config = dict(
    attn_scale=0.177,
    init='normal',
    init_std_up=0.088,
    init_std_down=0.088,
    lr=0.00792,
    lr_mult_up=1.32,
    lr_head=0.0146,
    final_lr_fraction=0.05,
    steps=4859,
)
Each number is 128 + 24 x the weight over its row's rms, rounded and kept within 0 to 255. Layers, rows and columns count from 0. The size above them is the row's rms in percent of the matrix's.

# layer 3 MLP up, 256x64, rms 0.0884, rows 86-110, columns 0-63
size [ 83  84  64  86 101  98 121 108  84 100 136  90  97 118 111 104 108  99  96  96  82  81 105  87 112]
[[152 168 148  91  95  98 156 152 144  96 139 146 107 139 109  98 128  77 100 152 102 100 152 107 120 167 162 147 125 125  74 104 145 118 112 142 132 147 132  96 103 194 123 108 116 129 154 125 135 167 145 117 131 150 119  95 124 130 123 105 123 112 125 141]
 [128 146 141 131 164 130 116 165 129 101  95 132 140 100 138 105 149  89 161 150 100  79 138 107 143 162 109 134  79 140  71 138 130 135 123 153 101 141  82 132  86 139 142  95 137 144 125 134 141 117 131 131 134 119 147 155 126 111 156 158 100 152 180 146]
 [127 127 122 120 151  92 152 128 152 190 148 140 145 132 130 106 119 101 116 101  49 118 131 147 135 138 134 121 138 149  80  99  95 148 147 173 109 123 142 172 127 120 135 138 169 158 116 135 120 122 120 119 150 124 169 111 169  90 155 141 125 126 120 128]
 [108 109 131 144 144 107 112 115 102  70 149 152 117 130 100  97  71 108  98  77 115 113 113 147 109 124  83 116  94 104  90 104 112 102 108 121  84 125 151 137  92 124 127 158 109 131 114 119  90 108 130 144 121 107 152 127 148 133 153 137  95 119 119  97]
 [146 159 101 111 147 145 105 126  98 147  83 137 182 137 143 136 100 125 104 105 138 133  83 123 126 162 132 161 103 103 112 154 135  74 116 113 134 141 115  80 111 127 116 118 137 117 124  81 109 116 126 111 138 109 123  88  82 151 119 137 120 140 150 183]
 [157 109 131 150 107 109 103 133 110 137 122 130  86 117 103 119 102 113 162 149 120 137 131 106 126 132 139 136 103 138 109  85 135 132 107 177 114 135 116 184  78 134  77 181 118 140 103  99 132 164 148 130  90  95 133  99 131 155 134 169 123 102 124 129]
 [112  82 122 142  85 101 122 128 140  82 123 137  72 116 132 107 108 122 140 146  90 105  86 124 109  95  54 106 120  91 140 144 148  77 119 127 126 132 107 108 123 104 144  92 122  92 122 122 133 118 118 110  99 128 113 108 140 108 113 132 102 141 134 108]
 [109 134 125 136  96 129 110 113 125 100  99 123  95  97 126 137  92 106 127 101 127 123 125 119 112 162  82 124  78 129 131 133 133  69  96  96 168 122 116  92 114 131 142 109 122  96  99 138 109  68 124 127 106 103 135  94  85  97 114 119 126 157 145 112]
 [138 142  89 159 111 125 144 100 103 168 163 142  82 140 129 134 162 116 142 113 102 168 146 160 119 136 112 148 117 125 133 117 140 141 108 157 155 172 160 144 174  97 161 137 163 117 150 159 121  95 146 150 113 105 143 112 121 120 160 123 101 179 138 127]
 [129 111 108 148 143  97 102 118 118 122 128 174  87 109  92 142 152 156 120 112  84  86 130 101 128 140 118 126 118 113  88 130 139 121 115 152  97 112 140 103 114 130 105  66 108 147 152 132 113 136 154 104 106  74 108 105 138 108  92 168 102 113 108 109]
 [105 125  83 142 123 185 114 110 133 138 121 123  66 102 146  99 127 148  77 137 134 132 124 137 113 146 118 126  98 105  95 118  56 105 114 108 143 108 166 107 113 135 158 107  99 118 119 133 109  81 110 109 104 108 120  95 105 134 142 133 135 142 126 115]
 [139 132 131 145  71 117 146 154 114 111 128 139 102 169 143  82  89 132 121  94 140 156  93  95 104 117  80 178 132 118 113 155 150  96 129 123 127 125 158  83 122 117 157 143 120 153 121 117 153 112 167 137 147 158 120 100 114 171 104 133 133 120 141 114]
 [136 128 153 113 145  97  80 114 118 111 126 134 125 117 137  78 138 115  63 149 105 127  73  90 109 117 134 140  83 129 111 126 118 117 127 133 128 131 134 124 127 153 137 177  89 105 120 117 108 101 161  97 118 112 121 140  79 135 132 137 135 165 134 179]
 [119 134 164 160 162 137  86 141 155 112 108 129 107 111 122  80 109 130 138 140 128 132 105 140 144 158  98 143  77 130 182 119 107  75 134  93 123 128 143 127  94 132 119 153 127 144 123  60 134 112 153 114 117 147 138  91 124 115 131 164 106 135 160 138]
 [107 101 122 125 144  94 100 111 116 137  98 111 138  85 100 103  96 147  74  99 124 130  98 102 120 101  64  99 114 118  89 154 108 138 124 123 144  96 115 124 121 108 109  92 108  97  91 122 112  97 132 134  89 110 136 113 150 100  97 140 114 116 140 112]
 [127 145 104 114 123 153 144 140 150  95 141  87 129 105 118 104  88  93 109 122 121 141 142 152  90 125 126 151  80 146 127 156 101 128 153 146 108 151 140 181  86 101  93 150 123  88 155 111 125  96 146 117  98 120 110 140 157 140 129  74 112 135 123 161]
 [123  85 100 105  97 128 118 129 136 135 137 120 104 138 130 133 135 143 146 152  93 111 104 130 112  92 114  96 115 160  96 152  81  90 103 129 107 158 188 151  96 123 126 155 160 112 115 136  87 111 142 118 147 134  91 119 164 127 114 144  83 159 136 156]
 [144  91 149 142 140 125  95 150 103 151 129 124 108 132 111  71  97 133 175 184 145 165 136 127 150 129 141 117  86 114 115  93 185 109 120 160 128 131 154 119 107 154 113 136 120 120 136  98 127 135 145 136 105 117  93 120 160 158 164 119 138 164 107 119]
 [161  98 124 178 143 109 185 101 183 121 130 119 131 130 134 107  98  86 138 140 132 134 141 124 108 125 123 124 106 149 131 161 148 113 116 154 130 141 142 177 116 106 115 126 134 137 126 119 140 154 137 132 156 150 123 139 162  89 126 167  63 164 160 112]
 [131 132 119 163 135 117 134 136 143 163 144 137 152 128 102 145 111 134 165 134 123 173 140 140  75 108 126 130 112 139 103 167 101 115 148 150 142 111 177 144  95 134 118 156 125  90 112 121 159 139 138 143 113 118 125 136 144 101 143 164 130 155 189  60]
 [108 155 126 132 132 158 163 148 169  76 134 143 132 147 142 122 126 140 133 136 107 160 132 124 128 171 107 162 126 129 124 169 160 148 108 138  95 127 114 153 150 137 126 106 112 158 176 165 101 119 152 113  61 115 103 110 168 119 111 127 126 168 140 104]
 [102 117 145 117 140  94  75 119 118 140 133 104 166  77 162 144 161 108 157 128  76 125 117  97 121 120  85 106 135 140  97 115 106 120  88 138 123 149 109 170 107 111 123 148 119 161 118 125 120 127 119 124 119 117  85  90 140  75 139 130  95 130 132 113]
 [134 139 109 168 121  95 103 146 119 101 142 119  73  95  93 114 130 133 138 111 122 125 144 123 124 141 113 113 121 103  99  98 116 130 133  97  76 103 152 134  77 101 158 147 129 116  98 174 142 117 137 125 105  81 136 154 115 108 142  93 145 140 128  73]
 [114 127  93 138 155 100 124 144 102 140 132  78 124 102  96 104  87 127 160 115 104 125 140 119  87  97  89 110 108 158 147 125 135 146 105  95 136 100 108  96 109 102  82 130 116 135 100 142 129 124 133 177  83 112 154  99 134 119 172 155 124 139 147 126]
 [108 158 127 149 128 147 126 145 115 133 166 113  94 101 148  92 108 102 115  95 139 123 107 115 171 178 131 137 131  94 122 184 155 130 137 132 175 133 137 110 124 135 142 121 165 168 175 110 113 177 140 101 107 111 147 147 129 125 158 148 109 125 162 130]]
# layer 3 MLP down (transposed), 256x64, rms 0.0884, rows 86-109, columns 0-63
size [ 89  91  60 102  97  97 112 114 105  93 131 103 101 116  73 117 111 102  97  86  91  69  99  75]
[[127 142 117 127 134 142 133 153 116 135 179 109 117 115 105 123 148 129 126 129  92 136 157 126 130 149 100 125  77 131 144 102  88 175 150 109 139 122 164  60 140 162 130  94 138 174 124 153 108 144  98 106 122 138  92 119 136 142 131  90 136  95  87 142]
 [136  95 136 136 148 113 108 156 123 132 125 125 117  79  93  97 114 114 153  99 134 148  92 166 188 175  98 125 120 136 111  99 100 157 162 126 162 114 144 139 171 134 119 124 142 172 101 148 131 168 115 126  89 129 125  96 117 113 134 102 141 148 130 144]
 [116 132  87 138 143  56 127  99 132 152 131 134 115 121  73  78 137  93  94 145 132 125 124 139 121 138 138  82 152 145  99  82  98 120  85 151 121 127 139 132 114 101 138 148 134 165 135 126 155 143 129 141 175  96 124 120 124 105  96 134 139 144 120 120]
 [101 128 146 140 105 138 117 126 149 115 133  82 123 144 120 124 136 170 127 120  68  74 144 139 110  94 112  85 161  83 131 122 137 114 171 139 135 116 114  93  92 143 157 100 102 128 104 108 119 101 125 135 152 146 114 105 144 117 137 120  67 149 115 114]
 [146 133 106 122 156 140 122 139 126 113 104 129 129 132 173 132 131 170 199  90 141 108 178 116 125  65 123 151  87 158 152 141  86 128 144  96 146 133 149 126 108 125 125  88 144 133 116 133  91 145 110 145  99 100 107 131 109 129 127 142 102 105 141 133]
 [135 105 123  91 164 124  81 135  99 134  94 111 125  84 156 121 154 102 173 147 118 105 139 145 139 145 130 125 130 150 123 156 128 152 135 109  93 161 141  98 176 161  88 123 155 156  93 139 167 146 120 145 163 127 155 147 125 149 168 139 148 115 131 115]
 [153 152 106 136 155 119 143 127 133 183 157 114 104 121 133 134  89 152 110 100 166 113 100 170 126 151 131 127 142 120 136 140  77 153  99 122 122 103 119  91 155 159  96 127 105  90 125 161 107 140 101 102 130 131 152 112 140 103 144 114 172 127 119  74]
 [134 141 129  79 130 124 133 131 102 148 120 157 128 136 123 146 136 133 134 125 111 135 116 145 131 106  93  92 107 124 119  75 143 102 184 184  95 133 120 135 142 109 134 120  93 101 143 126 125 107 103 120 130 133  88 122 144 189 107  81 111 110 168 170]
 [148 131 173 125 109 158 139 139 150  97  78 136 168 140 127 132 145 166 103 178 138 123 123 104 154  93 176 130 170 107 113 154 150 112 109 118 143 117 110 131 123 135 112 166 139 104 117 107 113 151 134 148 148 191 135 132 107 160 118 124 165 135 112 154]
 [ 67 116 104  77 122 129 136 122 177 110 118 106 134 131 142 115 122 127 136 119  86 184 114 118 133 117 116 151 145 158 138 158  76 116 162 147 143 131 158 155 132 106 152 165 121 121 120  98 143 121 101 122 154 134 176 115 150 126 148 108 118 171 132 106]
 [145 139 123  47 137 107 153 155 115 151 150 144 142 167 112 115 125  70 138 124 127 161 134 126  71 131 134 143  85 129 121 162 133 148 132 130 122 117 132 130 146 154 131 144 100 151 146  89 115 148 114 148  97 104 178 118 153 110 139 102 107 153 133 121]
 [139 149 134 120 128 136 131 130 174 102 128 151 114 139  88 188 118 138 169 152 112 108 174 110 169 127 178 119 183 126 114 150 113 119 126 158 114 137  93 137 151  86 111 150 129 137 132 142 102  90 115 108 131 148 107 134 115 156  90 107 123 155 146 117]
 [124 163 137 158  95 143 134 137 160 122  74 156 119 154  98 126 120 182 120 137 130  95 166 149 148 135 150 123 142 117  95 114 167 125 149 161 109 140 127 140 136  61  83 133  96 143 118 130 105 119 136 139 163 149 122 159 115 153 125 124 105  93 143 112]
 [131 159 129 129 152 172  90 115  98  99 164 120 126 127 101 141 105 108 147 108 129 176 118 129 135 168 156 149 108 168 166  66 128 127 119 143 117 128 127  81 105 125 134 104 146 160 142 125 133 152 151 134 141 122 146 113 160 132 114  68 138 150 146 147]
 [150 119 113 163 121 140 114 110 101 128 162 161 125  78 156 107 152  88 131 131 131 148 100 113 110 110 138 117 132 106 148 100 128  88 140 156 127 166 176 136 162 186 137  89 126 175 145 121 146 154 132 124 142 123 112  93 117 103 136 147 120 142  87 145]
 [ 95 161 123  93 154 141 120 119 132  99 119  70 161 140 116 150 121 118 146 113 152 128 154 109  85 103 135 202  89 140 154 142  96 123 139 109 102 125  81 131 116 123 140 128 166 145 117 114 149  89 137 127  88 125  89 120 131 135 132 123 156 127 122 106]
 [140 113 126 137  85 146 114 107 126  92 153  87 123  97 121 140 141 134 134 167 103 140 108 135 115 163  99 144 107 149 116 130 113 124  73 106 146  89 139 177 141  95 123 141 126 123 130 140  79 144 136 106 123 111 118 132 180 164 180  96 135 119 102 141]
 [149  93 104 108 110 111 101 110  93 105 132 134 115 130 177 151 103 106 160 128 127 159 135 128 133 169 104  78 134 138 160  94 111 114 141 153  85 163  97 115 134 128 125 121 112 113  94 144 104 143 116 106  97 105 117 111 111 148 117 168  80 143 109 164]
 [121 130 127 131 117 101 127 146 137 134 107 118 137  79 152 138 156 134  92 106 127 133 154 105 141 102 158 163 118 135 145 149  90  69 129 143 165 148 130 138 122  84 155 138 140  99 134 105 152 134 121 117 114 138 116 157 124 111 113 177 156  90 163  62]
 [125 127 138 177 109 142 104  93 115  87 120 128 133 129 105 106 102 135 134  91 131 146 129  92 124 158 120 131  92 145 107 167 138 169 134 114 131 183 125  85 135 133 144 126 115  98 142  89 151 104  77 150 135 134 130  88 131 134  89 134 108 139 138  77]
 [113  82 124 129 129 157  93 130 146 170 144 131 142 104 121 152 150 105 136 156 127 111 132 132 137 161  70 146  95 120 148 111 117 170 158 105 113 147 172 130 166 136 111 117 133 152 118  91 151 149 119  90 125 123 121 125 128 109 111  79 152 101  74 127]
 [137 145 133 127 135  81 115 115 130 181 163 146 122 138  87 127 142 118 121 131 108 155 104 110 139 111  91 128 174 125 102 100 134 124 135 140 120 156 122 150 143 127 159 163 113  67 135  95 180 113 129 166 151 126  88 107 153 114 128 126 114 169 163 122]
 [142 142 110  67 121 128 194 139 120 117 130 133 126 133 147 114 157 147 106 162 109 106 107 131 131 129 122 160 114 111 113 162 144 142 106 137 144 166 101 133 157 169 101 141 119 115 178 101 131  94 102 120 157 174 125 137 173 127 146 166 124 114 154 117]
 [149  97 124 127 119 121 144 163 144 145 145 158 147 112 200 100 146  85  95 115 148 149  91 143 101 150  80 139 124 139 145 109 150  79 135 132 116 130 152 135 138 122 157 100 156 152 163 123 176 138 159 130 157 120 141 130 137 108 109 125 112 124  90 146]]